From a checkpoint of a small transformer trained on Wikipedia: RMSNorm before each block, 783M tokens.
Each number is 500 + 40 x the weight over the matrix's rms, rounded and kept within 0 to 999. Layers, rows and columns count from 0. Numbers have three digits each.

# v: layer 4 attention value, 512x512, rms 0.0298, rows 308-343, columns 384-447
# o: layer 4 attention output (transposed), 512x512, rms 0.0369, rows 308-343, columns 384-447
# q: layer 4 attention query, 512x512, rms 0.0299, rows 320-383, columns 384-447
# k: layer 4 attention key, 512x512, rms 0.0298, rows 320-383, columns 384-447
v308:538498501506532524524520451482461492498510460472552459475534519502515500554486520508456528552505518463466419583472536453452472489524510406481483471538541570448408480448474491480614550471524556
o308:550493502462591444523491546535488568443587464462501515501424479495535505484495483438403524552524583472518447497513528475515384529453529506504493485509554567480533653535530492502510415505543507
v309:408511550593531514493477534488456488425523478446458475476471448518535502493466449530457583511471437484529573508491571489482552477578516436495521492402478559436479487513478423464488556532514568
o309:602613541489483486514508501522485493497462471378561442437414453517512427499459453460488447406535522590532540443472515520581502553543489500507533501546494527519491539532483530483484507425497441
v310:523538546515543479496489522474516493431481540432504496453473562417509501512447503501522566516479492524446409491463501505493478448500490476508469479437548470491452504501588538535478433538558529
o310:457486536539490528437504540517442472509498471466502481466432508516556474564469559399483527489407437506428424530498492548493561476507438521505515515514509526543472512468480448542525497482536456
v311:521521550455473483485532476459436491447493419484551534466481515501534509574540493490497462520496407538619544532460490496478449484527529447533489511517493511473505475474516461473529411508563498
o311:523469457455484475537556476622524501512507507481538513577453500513506499536523530416549523493477465508471493525501566473502448566470507601500592500550449513492532521494475430487433455445497427
v312:482500515560495483495499456479518448500478436501478471520477455534458517499499473527480412465467531461523519484358526568581514508536468521456519484482418474475508522480503527488519494513473503
o312:583467464509489506554514518515509441542478519494504458513447472516474534523554425603490506522545583424499541514502539519510493503494589518493462468503522512477498487407494506503451499521424541
v313:471522532478499468524502492535486487499522483461492563476563512517490464476505480521546474499570449497488443525402454444479526464489497541481475513468503471518520492588549528501606501545461503
o313:597512540607515491408492534526546491451455606474417524462488532493509419479480447575516465495581449545453488388447593438525493524560511533500498484463520483547497515490520491450523428484368483
v314:459457518444505466524410448528485495511524427499575507450458495542542532468453492489490486559442434549502535474478446464476515526534446464492502497593460484498493475547498538502510436485460500
o314:459539485504413483488476534526475538483421430521575466472462529541401443480522429534546523520457462588473521448532532454494540513451513461548505506547513464495539543539534476498490471554464505
v315:453430501491471503452486573478446496526451476476494456520467454564464505457562541466428477533459485494541475501428483506515537547484487437515499448579432604419514510530512563510499520609540530
o315:454573544496467428502482552552451542527426480475495464430438505538516512510552560512545462533525560493536476564536474549531447565501596417508605485525598546427527484550499532580433541554510424
v316:417522497539519403518482419516447490505479574537514492513588526521418444519492457497525535482526530419498541501440468494448449511534581575545493554573448492475531524448550537592463483465421495
o316:433449522476529489447490422469520515454465490490472515504503469513524510502517540541509506500523481570519515517412460495501534491533545598437479515504480462500534574601555502530513467491429465
v317:491462534402502492499545443516442467491488475428505492459535542457522503457540542542582534505481428439397511375447545483486463540452558477557513521499542459488498489493534497502559509551495517
o317:496479444466554491425509481490525498434564477475513505425480526435532526494469515465521440500575498468533388369501464453519413503490455532392579499480548512505474488536493450402548503508542523
v318:562479481537437472474541545484521524538450504446464557525546524455524399498492506529539513520494477408467508488544408480475505529525487508498468511519457487446465439548531565526460515585481540
o318:535479506509454446444568514476479510518467440448488546471526520525477483469505536459487520450488518520475517484524575463436565530584506494482504478542534452526438510530418512486477488496430544
v319:589492476448484452483487442581504546463439478500488475491413528501535425546489550513522429567503454534566401500431459492533539526538516456530529509405590483484477503455478520518546488435508510
o319:482499369586445511541493472572602506474442487438476494437589539491477413491562469492553459584497533488490491523453537426536455507570535518548516469471503505557478507500523514387434464505450466
q320:504523485534484508499503499493539518487556498483526603505501497476484537484531497525482442510560497429487531541492520540516544494458516529525469485538520522513529464484424490469508488530510487
k320:484523442462500562508532534430428495477500526488497534529446506454529517471528534526470491426480533508486529518484481414473490451550474574491490472463458537523451523471446537545496491534464493
q321:437470500480475425466498548505498492540501573452477447528373524548494425552440486497521459579461534523498465501527495509506495538529592446490484551468572496441516483472479511433374558497467493
k321:551501547557520482568531494563537543590508375554531577490580533508530510570491432537501476542551444542480507496504545552530536493471484458509494552566507513505604497484549447479513483453498480
q322:536473461557532537531482499526484486471525457501465484507506542413487607459501470520497516417542481488459531527452468522449547515447533513432556484519458517547472457530417508503578481505518538
k322:483469470456444523487569496458422520464499531462527551471500519518498429485493572503430509492530517437503569542518546474494512464546528501450526481465471475533515519504466529587458468540497481
q323:516528466519454528535505476458479465451507428526541537491565497461516569468520525500460549488487477443484519520420540506492470495481436584557512434474472499589504519509479452546584521481513495
k323:472464411487505534478486500444472456454492602509489458508412515532477507477541547474488556427515526501485538549502498466520479495525489517455521441429469470466438462533459498484515524533501487
q324:453534569440585559529475440536488507475495530501445504551463462433503459526474514463515543502533509603493524484554443548554509522389454466499513475500562466434462535525533452472454527516486526
k324:516571526546497500525499462540522510539484443516497580519528468490510470495461497534476476514470562603478434483541510531544525471456498577534430529552502542444525500518533493531515478439524458
q325:533471485508478526505531488582505521571519481502481475493461514542475440516411535461504503567507467579535505477499480491515514549487626440451478530466552433462536530521498535472518468450569510
k325:529546568598449495554510504552487524545506399511529584530553515520505528569553482525499407524484505505511429515484532495454532469435498521513463578531478533515613506487544515558535508440484522
q326:460589458491482503538537533470571488503468481500540531420516467534531551415520464480458500470460553416480480511483540481492442462571497542490533506502495524552475540517515548492508455503431483
k326:508454441476508469449499499439500438488492554482482405462490486512475501471483562472500581418518524438501536508516481461498426546539471441479510487458522478488434463497503514457534515499513490
q327:502494597397571568530555479468473496514529499427472461444436513454552486503494505473507531534539461585481478442556430555612542499438506495543517518538611473426490468530519423478374494516448429
k327:499524489559482469517537425507564482550519429458434539522517419551534473503445517464464410530467552566622497541509457530445470479480460558520479567493496536523504530532581442529485524469522462
q328:454520469490520472496530477479523491472510470501517498489522530509502577442493456496456516538500481410449511472466530556501458481534481547548546511523508503483480488524475524503577447523431526
k328:521490497471487543423489509465501492453509510501509521520518545494562525473515538448512535494503401494481518464478495473482478509551464496523525471488544485480463507514469482500509419508482496
q329:496521409603488466553520580571440437436385525536523470520494465532442500532486443517433506556440414490507557490531590468552459530578474486476531464533509576597503482486476508555572620575551480
k329:497501463458569479541524516446581492505520467449507480421486535524495461395490496525541539466534551484420491415549421490524438489379472476435505507515589454387464456516510479506597489455456527
q330:548447520487477507490481507514480510517594507456491479483501535513418413565493491543514525473541504617535471517521463530552539534469487472546499494557511457479481461448529491491444514500530524
k330:461516513487458477531479506492470542479532545515514486523508480455490518506511480537462496492494546500499486514508518509532526501442538544505472527523494527505559509480527485542513529467490482
q331:432555399540423488504511566493459490449469468556523504422502550504568589434505473508472454530513520379409538447462571466481438479538584517423568462472489519531512561519455523537494491517522496
k331:553509492410511497452546549463515487484457534492479495499500526563576485455505513476499514504467463452490485486513489505464429489509453521471517453490526441497466476504497480537549448470530507
q332:528491422460485500515434571467463473492459498511486520434468498483478466495459459536511500472497608484472498516562524392523496510531516485464544412540465538516435538471501513508459508496466411
k332:513398475404465485454505519500521429525502550497473522427517511547578506459498504415504492533497441534487461448498514501503433494551373481485506516489495467531471524506498519480483417481460523
q333:496544517423567423509612574527523496539455459563545425595494497572502490591493537450460508527526383436557429410517495558477531544480458441446434574613481529539503562520509524552576529442536437
k333:459443564477519545558541487469451539588547477508467483541624495496497545543483492498584429566587543456505521570515512516488450495435527449510508564532550479461495504399561479461430455455472517
q334:557505381522516443467559579483514460474441498479508533469475425513492516532477533522529450458498565427524538513499527495513393435452578473460493482472559521465507472505531523551516499516524527
k334:502510483477513452465483522451500481516463473491494515413526449536521538454509499503515513465510514522489504462514454447506443532487528464545521440482555486488493512534528468475472473508476479
q335:518529425580444419519493595477462517474525444531535422484478476544471500515514452589542602487538468582515467527502568455523465472515467420499473467467446594517483521608483495502486508500504482
k335:496513495481488481551504547468470460578493466463460482419555463522475490504515510421523464551524487500494494481502487523469409539440597469472470514516516475521506502425524490439455478495487482
q336:536526512545451457447591496496496554447554432495497456464465524511561556516581446538506463573492531530443478488544525521473499473477582481486496529484557585536491516617551507553406459419443531
k336:521466575545450435469519523510491564425454484561566526620574478518589496517463541469535560519481547444529577617495495499455405504567533482530505474560510491460544499483515468539564489491570468
q337:517416366468485506466545553491459457499346506427501527483585539507548462405450522513466512485442459414490526462580576504511468426417592555456550467487522544544470443522551533498546512469484605
k337:592467475449515519462505505477525496511485514546471460535511507530486502517491486482445547418527518548497500461504431434524490528468489539496506446507456483540518534542393487491491434489471527
q338:501420588477566534486504389522527473548560542498425498561459535534508435470490484403476535521443406506514437473541522564505572511495399572497604546538496490521509501494503490484487560498512452
k338:515519511465515471545464497527501498512545510521477485495455533479493508538497493513478503470527475480462501518501497526516586505542465507464499505488495538487485437510472505493518466509505497
q339:462523534458545483520457435506483482478598506439450469507467562455502542491508491516459566438463489539484459484583457531490546517536454506511597557525479536595549499480436521509519569573520495
k339:511523473471496510488491516488501442500535484491530494456449532500552437475502526522438488449490475448459497462552493501488542508548480501497496495464516538487465410526548465519495516523519488
q340:503511425493537530516468473545527558542511514478489523465441565492535465464464509510481500520458473440441494477424497519494495458493485485415530508500447512499471407433466554488532505597471572
k340:495489412495494542429484497512474420452509496532543493477469525499518451457528515562487511455436511435427494498508534503504583502576519490467526443461497533513446436513471519593529478537468433
q341:453509424454434479468498615512446518486513486510535515414517357506554469498453460504504525551552611453436503434488443582545433520488516461577470485534535486491493497555473499559438471517534493
k341:441432423442442449394475549396481419517484551492500536448510398565524567468422468535486509553433506438448570562516484350451380555523421539376496513532553421566373573547458506520448499450410397
q342:523517558450474468511489529539569462493505502484572570523458514486386374496405558514490539470552492476433547519587480540517580457542490493512478547478468618546426397532559592544586466555531528
k342:531447459415549512419489476473406506441492522547499521543566542431550467474508507487404465463484510475473560491591481496492569517472557532578589492526561483502500462506510533550437510516443479
q343:393444474468477489483520495438522448488494535588518540472557396543492453439556470439538488539486467471466467429461559466518463558517423494524551422528488466552474496502466457525461441473478481
k343:488488544521494510553515530522505521570483454503510470477492470545486564527452501462549491515520486597512526512504476469514452481443528491437492536547511491500510560487531496477521514417486540
q344:473461457557406421489541468572419523590487569594490501493625416578483538524579422452395470529537433573612583471484422541410432526443506564442426507470496372486645492506497456526501465490467530
k344:424527526514545519422612442487546495510555548530534466523441506495478452537545434560522564487479556468484458533432609534609514487527417515509528498547416524457454476382400507514481487499519517
q345:496530546523453436377523451467549565410555530486592463412432547544410487413564486350583503484511442493456501439477469518473512472482542488471547489503492582559500482528612398561473489469337513
k345:456507532527563576451515576495499448496414421481539502463492531435483480519426431432464568397483461549565536487536504490540500470509489515489574512508485496454485516550438486496566474512568441
q346:491522425499457430525510513556511504450522562476591498447533607603409463485472496514541492453522481568399525510518483501504452475550509477475491500489459471506498452432510524517530452508459503
k346:424507546496588578397584468525477463460516504492555551525540491428543432451419431500462520446469413409538501399506527498496538465484530507594579493513546512400399471511483434578399553551549522
q347:543552477510511432510445501493562464414508468353504550476528528469497416455428441482507530488454519526483483507573543478456544451522493454530521476556486426530572460508429487499566551589495539
k347:590522495446466573467522570546541461544485510571482443410507533556483481423522528458487506494552478556473563485518426417559465488536507418543415458442460505475578502426615546431583401536458555
q348:581487504533470395518494512511539487455420497469572459530588571442462498484474477479486515506426484510521548567584560469542582495575445543528514368479439583590567521490565507525523566527500398
k348:587487463442554495486580566503514432459537514511501486420519505439523437535500525411492472472457505561577508420586367509490471492380530471560420497479459606480537491402525508534469548579468527
q349:525516498481485490476529473538505487534540523439562462387508513484531533520525488484586503530495534540553438418557518527578549494534394470608494429550519458458571497399470562547514534558553438
k349:554461532473520405546520556608544506510456501478427470408520469526496535518541503506500514616528508601530492504444513451525550495484512496509468536516594421539580521461562418479539461420476508
q350:547475512558505523543482480545502485394510565486411588513473488496496477574457533449557489384505430500535477445441526430506499541453405484524457517525419404507509583471434483498555560524454606
k350:450533532491539490583420484590552486529555564504481503455492514528436542564509399509525459554522554462469445508434504525564449506435414404476512532510456530506531532451479474466518427474546512
q351:487553504421476495475487485440540508591432460490500554442510465490547602498459463546461424444556523452492557568422481490437406496431534501445557560438559456492498486519474512500517534549597603
k351:493500466491499548480532559438527472492551478545539522546491505519476445464516577644560520551513492547424468504566507439399593468452487522402510489491504513595489479587422492603491573546540461
q352:480477500504520413455507527595525520555507549453447423538405480545509464535427485529555427586511484499509505519507489529534571508520554460484466543505534511429560498511516501482407557483474509
k352:546530560514544487602558430500513538586599375540471611533610548494572478562523421463452471501494454531481505521494564539532497494434511502487532575515515469512584462491541518439534494489477514
q353:490515491501458541514504489503521477487493515487531513478573482521515522483500524465498575432492496537496513475481485478478467464534415544500570471467463453532475520463516534530531493545516500
k353:481515546502536492497451543490431494536479533478513443486450497477507511471464520562502479486495494492523437460566484494455486483461465463498437550488520527550459502454535501455499516486504534
q354:494545517535573556540500476496534540455501566499498524483470512446465497504481417521479501543537519578488523531525447488552515507405503520493488490505505541417476477559445476444480535555533471
k354:569489531508442484537576521462514522525522414494589562578550489519593502539493520498489473486511507578524559509504564562496504470472502524436530502524506513522523470506564480475561489475561488
q355:474470492496530446497504524581452509471504497513460476567416564469491500509456488501502498483529459535505453492529459528563556544486564441514534532483498531497550498491499471460454494491521465
k355:563514478472510460559519478496555502529520442493526589534596510506513479546555507511472507589481497545490561529460500511459519455472523521508496506513505454506559453458481469505518483464490519
q356:453519499509511454503508501441507510527491574524513510545489441559510422520539557544517467514421533529519557514540494451485517495521468502532401528483513501478509529462536530457487528494522461
k356:474492500523535506482462511507465478529506491485473468504443451495454472471523396601538502542508529457449397448459494460491490534486551491499446543501465512506505501495563499452472552520504489
q357:450529473430511524530466518483449520525527553461536533527483519480447522528526459521437500504496525514502555518518551444397472510464516494451543465486489448490470428536350525449455502560556493
k357:480435553531491544508544535489522511514520511561535450498438474482530538448430462527500442508474550531527429547492493564498541471518485527472448535576517545544447512544591523548488523464461545
q358:521506496475464521547517476504478494468494434467482522455545508476508546409505416520441494481480413456482483504465476534542494490485460533531564484513500493509520507521501476510609470482446544
k358:483495478483470519456507541478517485486498571460492545490547518547456479487544524482492540472475512550497498461502492494523490489474437498488476477491467459446453437528467467508526468470534519
q359:585472534544496496458547514459576506499534548419509566492569474466478464472512548469538462439567544572497501518506529470512494438424407513477466448479447487460442524440533553535504486497510563
k359:562392545541476555499382498515446510469486549587475521517480483499481514484463483526469540436529478527484474452477443464542475561540555526517484459508490522603416555571433431501498478489492515
q360:539437569457503517486508448546460536519581506460452480539476509459458474539512465516545489498528428600528500448504457563510556534449488483532472518523475495459509452508513440473520482479531542
k360:518534553570511518557470470543530562527532417571543518574498477474528512543507450536488447511487470513472495534472512553515556487468555539487495558503465524496605557484507488498493503484497481
q361:513553481443550448598503545506532507539443507546508465569451532579475429599431423438365539608536438569502424588464431520496511525547514433438505584583542491533549587464492498451549508465427406
k361:409520528474508514538506544504565489579548499474461488419554437501473509527528501455502394557509458509553459424485496587435542429477433447546495639550530487468495441447590554502483485486516536
q362:486490465474547467522482546472545444437416502491503495516478418503475426553505580503506497464512585443522504530472504406455450509460510448466511507417502505565464483484521486544489568524518468
k362:419522464400442473413463471460490427524495515458511499382465511529488474459504542485456520543504486529484570422551497532520401562615427479513517457435496451487492420461502513475447409524500437
q363:468517571471526457548471437511524523544582505502495447616455515471505552491570471487483507509527452574495452492451493531491559568483453465525526544533454441477550534524468508462586515507498530
k363:482514536525454533563448463574506551444565448517555478593497512479486514573474514583515488485484475491448469572525561583512509461462591488457462526477425479463558516437515492584521541570527455
q364:511566468497507486583578537461559480496411436497501541523468446504530480487506543470508511462455586451504475500489534511469415460523519514510537478495485508488507538489514523551556494496496411
k364:473465482539497488452515490483452477512459467432451463512500476520509487475534499496511515523485432463491517466533488469494447504478532466566476472473491442516479508501533484446479497497515526
q365:499548564480538513559527446523419538557565518493457437475511536449538583485536494497542480533495545529457455423446474529507517456412499464503510558494512437495515532465498462432492489444478595
k365:474492537543496544532444494508510580459534530504520478563449521461451505542545497555483522470499587517503451526486510534523571505477509552475460469546450519479559491509519485502556529498513483
q366:452579490504497504462585527571466531531487478533511509449524557483503607492523530476512444521461474424418474462463500502499491506467495485491529542542469469492529541509423562493482480508557567
k366:445458538592463537499434468472562501366550528542537533661504493470606586376472476548583567493476548511513404562452538490543530478424526559501564496540567580430484590494505510527607556524529513
q367:452481457597562444520509411474454524469485445537560508481495558506487609503579616478532426525580558475502554499443517524496508438434554523431559540410473552498534511591497459457504415509535526
k367:567523519585496531459520442467421496409463436552497509553462576445519494522496448533425514412488445495511522548466561499502576539595540541574480392512476543461540515464526466533582591659502478
q368:434562469449514499494543492491457494574485483416453432496512544472526558429481491476542465519473495464486457512460521546519503418416496541449538542472528410484502517448506535512541520471491533
k368:560483462483536507425436487462544519472506483522528504532468557496503461414517527601454579453541466498486531504505481475499563500506518530469429476497481529416488491490514544521557560462453502
q369:484418465539423560513494468546459545527586466589450442515501533448547549521563438584428559514436454516479372540498500485452527554498549512512494490530391532512501547497392612459478507541488590
k369:423542429467401590565581527431474553542488483479567400518469483509544507494539569459500469514437475487522496538489531535480515431472541515391535653469511649506512543439511536471577567552470494
q370:494438464553485510469425544541488453437576532490458428471486499502494417456419452559472584527475557523547495521617540494540482534462515493584494436562530558525524471507494482499503530505520452
k370:532463457457444452463570567480504458551481516527492439394563416561537484440508486422518460527532501502542534474557434479441382505495526451466460497478509452545440515482515502425446411456480488
q371:572462546611380573399456480524548495414551513537529484518492517544492453509471558534438498453528463584559477513447599477532520533567474520640464455597431544568574582507499471535439488494492397
k371:480508485494475474485514510475486481511437479481474472469583470539485500544479526365488485503494528477515457466506492480463367561448574441536514492450490469589533555479430466484440459509501483
q372:436444534543456564508482426490547447444569583523464502546471412573479433521504556526508501486481434497598496504451577441505468590543390565618452442532448453529493553494443508470452476499586411
k372:445509520507472511563489476461473483561504485510469512473537451504477547546500498450561457543511502514503521474473491481491428550487545486488469528479504476538521562494504530445452488455463491
q373:441523484601483464457387533471463435398481504514531490421513478530438552402525440461493441473459520508526520515493577462531442558502496490510473389506467508503569551556427459535454442488523452
k373:509472542518500499532554486516477527543475469503501517533568534524512518506461532425546468507557486538570505490482536501479411478437507480469496525515553475495516543503533493503483505507542543
q374:500487492525465446460517447559477512509475395449536519458540600488563552460446494522533467492473548479477551519480516505482530432432632523443526487456443560504482511555522462473429541518508561
k374:594466444475524534419523520457520469412505504494510501520497591482537461489425532487445526451451503336461465509513539485479507485535486530505470411435470510479408454567440500576558504527496453
q375:506457638441536545600533425477586464544489548405486650435578410600504500447492507473520584430521471502490491471580552488540440565561482495447500549507504478521497460454520474491497478379431334
k375:486465587503524441625551442521511546551472572453443478547460547493454541554539447443556430511582517587534508434517492467497538551490419492481511598614517453499438548526556459468468526476502582
q376:498477541488454445447483598584427516475505564590540472523389488486538537548579540576561480484453436495513578599432435554573579573514563357497438494607385553500548522564430471547503514544564555
k376:474477458427477491458542552503521487549474511473559504572472567499472497458472514606488404541509595465499542455440573525454474480488594488487591503497529530456483452431548573618405568431500531
q377:429487493531521498655425506494487489452489364481469543515505559401555443456386532459482576500457456487432487533508464462448491470485500544557494490431527575550477461582449569451532398529563450
k377:543550479574522491459587446483482496556500453543466563514502582435581503527562421422421492419539476459500455519483545508475558505500434511589443521502433505584475499533517603474507504548472549
q378:483524440456577489585546509416465463516544559479463455564465610536559439530522521551564559487554459485478500479560561513533540475549433567502489449509470533540378456561509481464513508482494465
k378:563510473518471518553367503539433406459539447482498520465453515526468490487532582461433527448498456516461485482471502475555494560557562481504501408469456475546604496496492546503555464511524496
q379:477478473536473459474492552583431454421457475484478428465544444455608533511509465466531432544568433475442468504475556527547532550538465506543522464520527467509605566556503508487469552498555424
k379:506465536467454433571509524565501526549495453537513536476505437566557580532516462466450495517537552563591475530514425439527513504441423408480391562539532443487552529471523454469515463499493494
q380:513532536633494448449495503494489509536544496495538535523479500495454551521496513420429423449406538554497546544534486549488534525534567475513387511508507413433556604390495539562419507507553473
k380:499471440533459482480479476502511587465436532502529499555559535466476535551505495479616480612549528437541567506439514506428414478513530569457468482553516422450597563561594579453458529543542514
q381:482449458495477527445478533463546491427540510446513407494473448412494434445543425482431497491441451509453418551468544499530500537614532497491563481470490564520491517523530500540553541479500353
k381:490486477426475459485507508465515500589416453487568479443561455458469489521488478424530454460545460569501551524546389432401532530494553416500545497581459487458598479450538517428498493521526544
q382:515439509504478454520519509460508449569490474466443583552523551484468402526409608479547494513480503462428507430487565512464480474500538553522513574395483593527403406533579484449556475504484530
k382:489511475473518504519417483528493423438463518488537538404478486453486492480448431481497576408416508394441454455600553496481469479537483531516522455471502493533545516538510506553517462550425443
q383:513570516625572435522428500485510485507553537491491519429519542538461572533451530514380466491543614452562590569493543489463439487451569491389399525471561448458561467562513472486503517467519534
k383:514503489516488530463529505501473464521539490475525565508495597457521447492540494581546520549526473453565531613461557487457501506572468455528502442478509435520474394441415532516478489554582473
v320:504513557514589523444486458504574509518497451498527562457516476416472545481502423530537503525517459578449617558471510452498458507519556452539467497559480403479518421509491552414474490422450520
o320:480485565521502492536466496534607587528474542468495548457590499516569504480487470490481527521481471543508457439541490534509508469451473459460497504501515497555441460433479502424443487539480514
v321:532494430487548514517441471441467519497455504557509465539511406518450484556487516550485428514498471464468528506464533520556484525471515502500592439496453502555570511468466434450485528473437520
o321:480480483509492507446469497543534464459583448556483493478492495431566551513521516472585463497433505575472487520548515455485455487565483407569525474515503526458486523502469511481472505572534520
v322:468481412519428546459451502536504442523555480559539541495550491501499468498511498451496448527478523442494443616496480530493526456521564553456454542474450536467536537491452558527448497418476494
o322:556451536533528463514537500509513533412491407538502460539440537496522464535508505513565512501514435562468477519482436535511516473563509498552542497505417501451493493473444522481535537463457465
v323:481395513588478503491584505489506546506492458529490523553434528479554445539402419453518481494457463505516520566452545503589576502472544568499565526520507508490486479488480582434473577559315524
o323:534489514496506466468480468487568498542483567559484569561523562482516523444450452476530493447493514516491532565499490467415444565492531523516562528464476578419605411510576464501466590506444543
v324:550550570530482453436381544500474485477489491508487490453477490497447506488526506490413583540608530480393533509529463463570517502447470555507536491554475454538550462562542422529463510502434450
o324:395525532554559492509526483489528468516486482553431508472503535487513496479473486489547523466486433520551453431477507451595556472511523495551496481525520506488566518432416510543484536541463522
v325:461568521534491491522517494523498526496532564538453436470510513518542511539531357540499572519541467466493545507513490515437494471517501558468512488545472450477515509485438446422555562508579463
o325:477510528536538454527570493500552458491512572550502487527487454459467565483485467518567529425495460463406514492539529513478518555525494517513505483499488497453501550442495430591530515451567481
v326:490499427541567541521482463538510543497526488493574498533490472568528492487510499546507387466543521451515438464506471478482512512508518473491478473458456448555539515496554536540505509539527524
o326:514517456526463445507480478419504494458478506462565474555486492534470458497527537541503525478530507548510558564509526518512480478507500578553491496563457464494597483510561510512476560484517426
v327:515393554618500514485517489461520540520470470480483553568466521530584582530500461541475477538490439483552441468491506521548508486544482502507473428518549524539536503597531524570431485384519541
o327:479488458439488518547473547440455539450459517497569470569459519473459510484491474425488503541541483505524567500481458599426486470507533518511567552529495534488564459430602485461513479496468486
v328:429514447487484540474500489501485554475432418488502428519504528521483475415445530421493425506485479447532470509543545463491446514611570430452519534472468560487545511454488552524489538509516461
o328:549511473470572499547563554538534491570480441524511444557492465500410492498551480520505487444499590496443472561459471531489456567527547526472491456525512537498542483484527531468486538494516551
v329:434536501519518526543504495448500437453581567457505535473489524537521505510467489466548519512451500522540535465501516479491447500510554496475491517418500519490568514452459427502512468486593445
o329:471473589530592507530486562438457499431515536506525546557507486467508599529405555568501440478488491531441445470447496430526466523520531476533459504488538570466489455495607503458488456459526505
v330:579531477524410492488463521488418519547545556558568451431413467440532469508507472484482480550480476421528537607412474552514522504446530570524521521449515447409538444456492523476544529460485525
o330:483530569520441492518517465541481574513558534492561547469508445515565582482506556555428510495505560565539464525507507536463484427490494453497497464518518433458449521523550474501491451471468464
v331:466451586522459479482504448450438489499463513439525581469488523513514499530517451540492535582422476456577453486404441501508514448508404565472461553507507527495446483457533561561455511551493553
o331:509464484488502460527495445543511460585512463524538408527486511505590486557595471416587547568515511544553480510555506522473478533421496519481535423564509533413448508525462427483467504505592473
v332:506432491413571484525453533447531494599507537542487525554466471509514600495494430485494505544536493438457419494533587502597509474414503485491525479427489508541519484517478508515495535499518450
o332:484521557465423485499397509533530514534482547526545569503492501458585525540555484544512447504482542516452519470526454531495478496534496505558466510363497446525515449528542569564465424504449450
v333:476504507513525495560544536550491514407549501557615481541491503538566479464527483513488509496463514418419498496506485567413497499556465447420539530524558504464432482523461525468525513533535469
o333:481509504485522489447545506503469507473403461466506549519472471510523525452400441440494519446561479501523479425480445535549550484458540429523541487521509479470500423599472480512486450536484475
v334:493450517493488516551523535531597477400575541498497463536498481516466562445445443528489565526535540445509604508542441526513524492540416539467497461512433485567556553428506504379523551460485527
o334:501501485442564539500512495530582569537523512567450484474519497471523489536454499486539511441486478525462492519529479537488454588573507561512498461449424433483478495604455513554512484424495464
v335:545477511521431525544500535574457509497530434510504511537510501528490495529440476483407404452426541516495543501430443506497508532481439540432512499596523549599433523532426451450487487497525492
o335:473447521505554477476455626521575599531611531527454529525499521505515498521489535567507554506548475502524523467498448423502463521514486461547457485454532542499568482591601543482547519508492472
v336:571526542435555511514538494496556478493499461485525528437506491482556472440493500490537457498555488567502563558437526502470504457544505498526550569495457478498478464477496548464532529485542506
o336:562476472598528481490500490511548522544555587531533515491504426502498502494503545484480534467491567509489422391507534541459540481505458586549540467444517480498480496482524549446493450450498433
v337:524455531527477449540501486534529477506462461464486464546494551517513437465508556463481496557476470544490497509499567455562464525493567499500470407519517534492527474541477485549463510463589536
o337:506524484545442489469484503505482499491488421488542513537512477482492470531506479484478442516540581496465489537494530501523511511539481576515471533509425492499524485429548475471534499534515510
v338:557536472535442493480515562498548485448485487415537542487434444455481501492462481458551504519507468475539522542496488444436474510541412464516535495541533467501549433555456549472485497487504537
o338:515503520576561468492518518555542507531464503547423549454534532450478452472492447461450530386519470505535453456476511484500529502531555477555525475467494450496508544512475565549488478502560580
v339:553452460500464512463553541436531488496482419533537528580488554524538445575540458430495493525486497556562569522496505517435492528633473507511470493528634486571487493440511511474467482523520490
o339:450550505498453516525528471397516526513494503533568514500515531497427434532538566488540474506501480520390509483457468557426542455535584488573433437425466460531509454532493478483462462470491501
v340:512574534577568478420589494502514492567490526491454512556480454462492445572435448540497536505446437486567443477516397518577504478506504549511555499460498530442458494486410466393499491491552505
o340:627597489507604439507552521541525481472456498488461477557554370505422495515513498522622432505484534435480530474510468444395507498434503493461512524516489551498483460433453526499501480487514488
v341:501531546458524513552476524461457481429489438413536444461508528550517541463582530518502443450564477476469518458470570458512495454528483523514509493447472569450488488489501435437522480579597568
o341:629509523536504498454526482502378470492532551483526496440497524505481554470466487499501489443573527548485534538531536571582518551478449570525495452528527541489502460467485536538524442469553511
v342:469480482442472401505512452425523507533494495530578516567476487449600473462494534489540513490485463541599484472545519481459451513522486591519534561515413562495581493519546405563471445424468521
o342:487522424529421512500473515493548526502544469623591516552487483568558575606481539458453416482452451496514522536482388522415512519511481459434519520505381484522597514517496561525472460473480496
v343:573432448462549506514474541525524493488493493555529486454513532487429495462538523541474542529514494527533445437447464501429565465566530427529484588469482496494551533488506582522522497606509459
o343:495468525523551518503458507494452492525463533448423519442409483499488503482589523459509483492543563472510429447423539454456538440494575452504565472425566442454540498517545400496557439574486440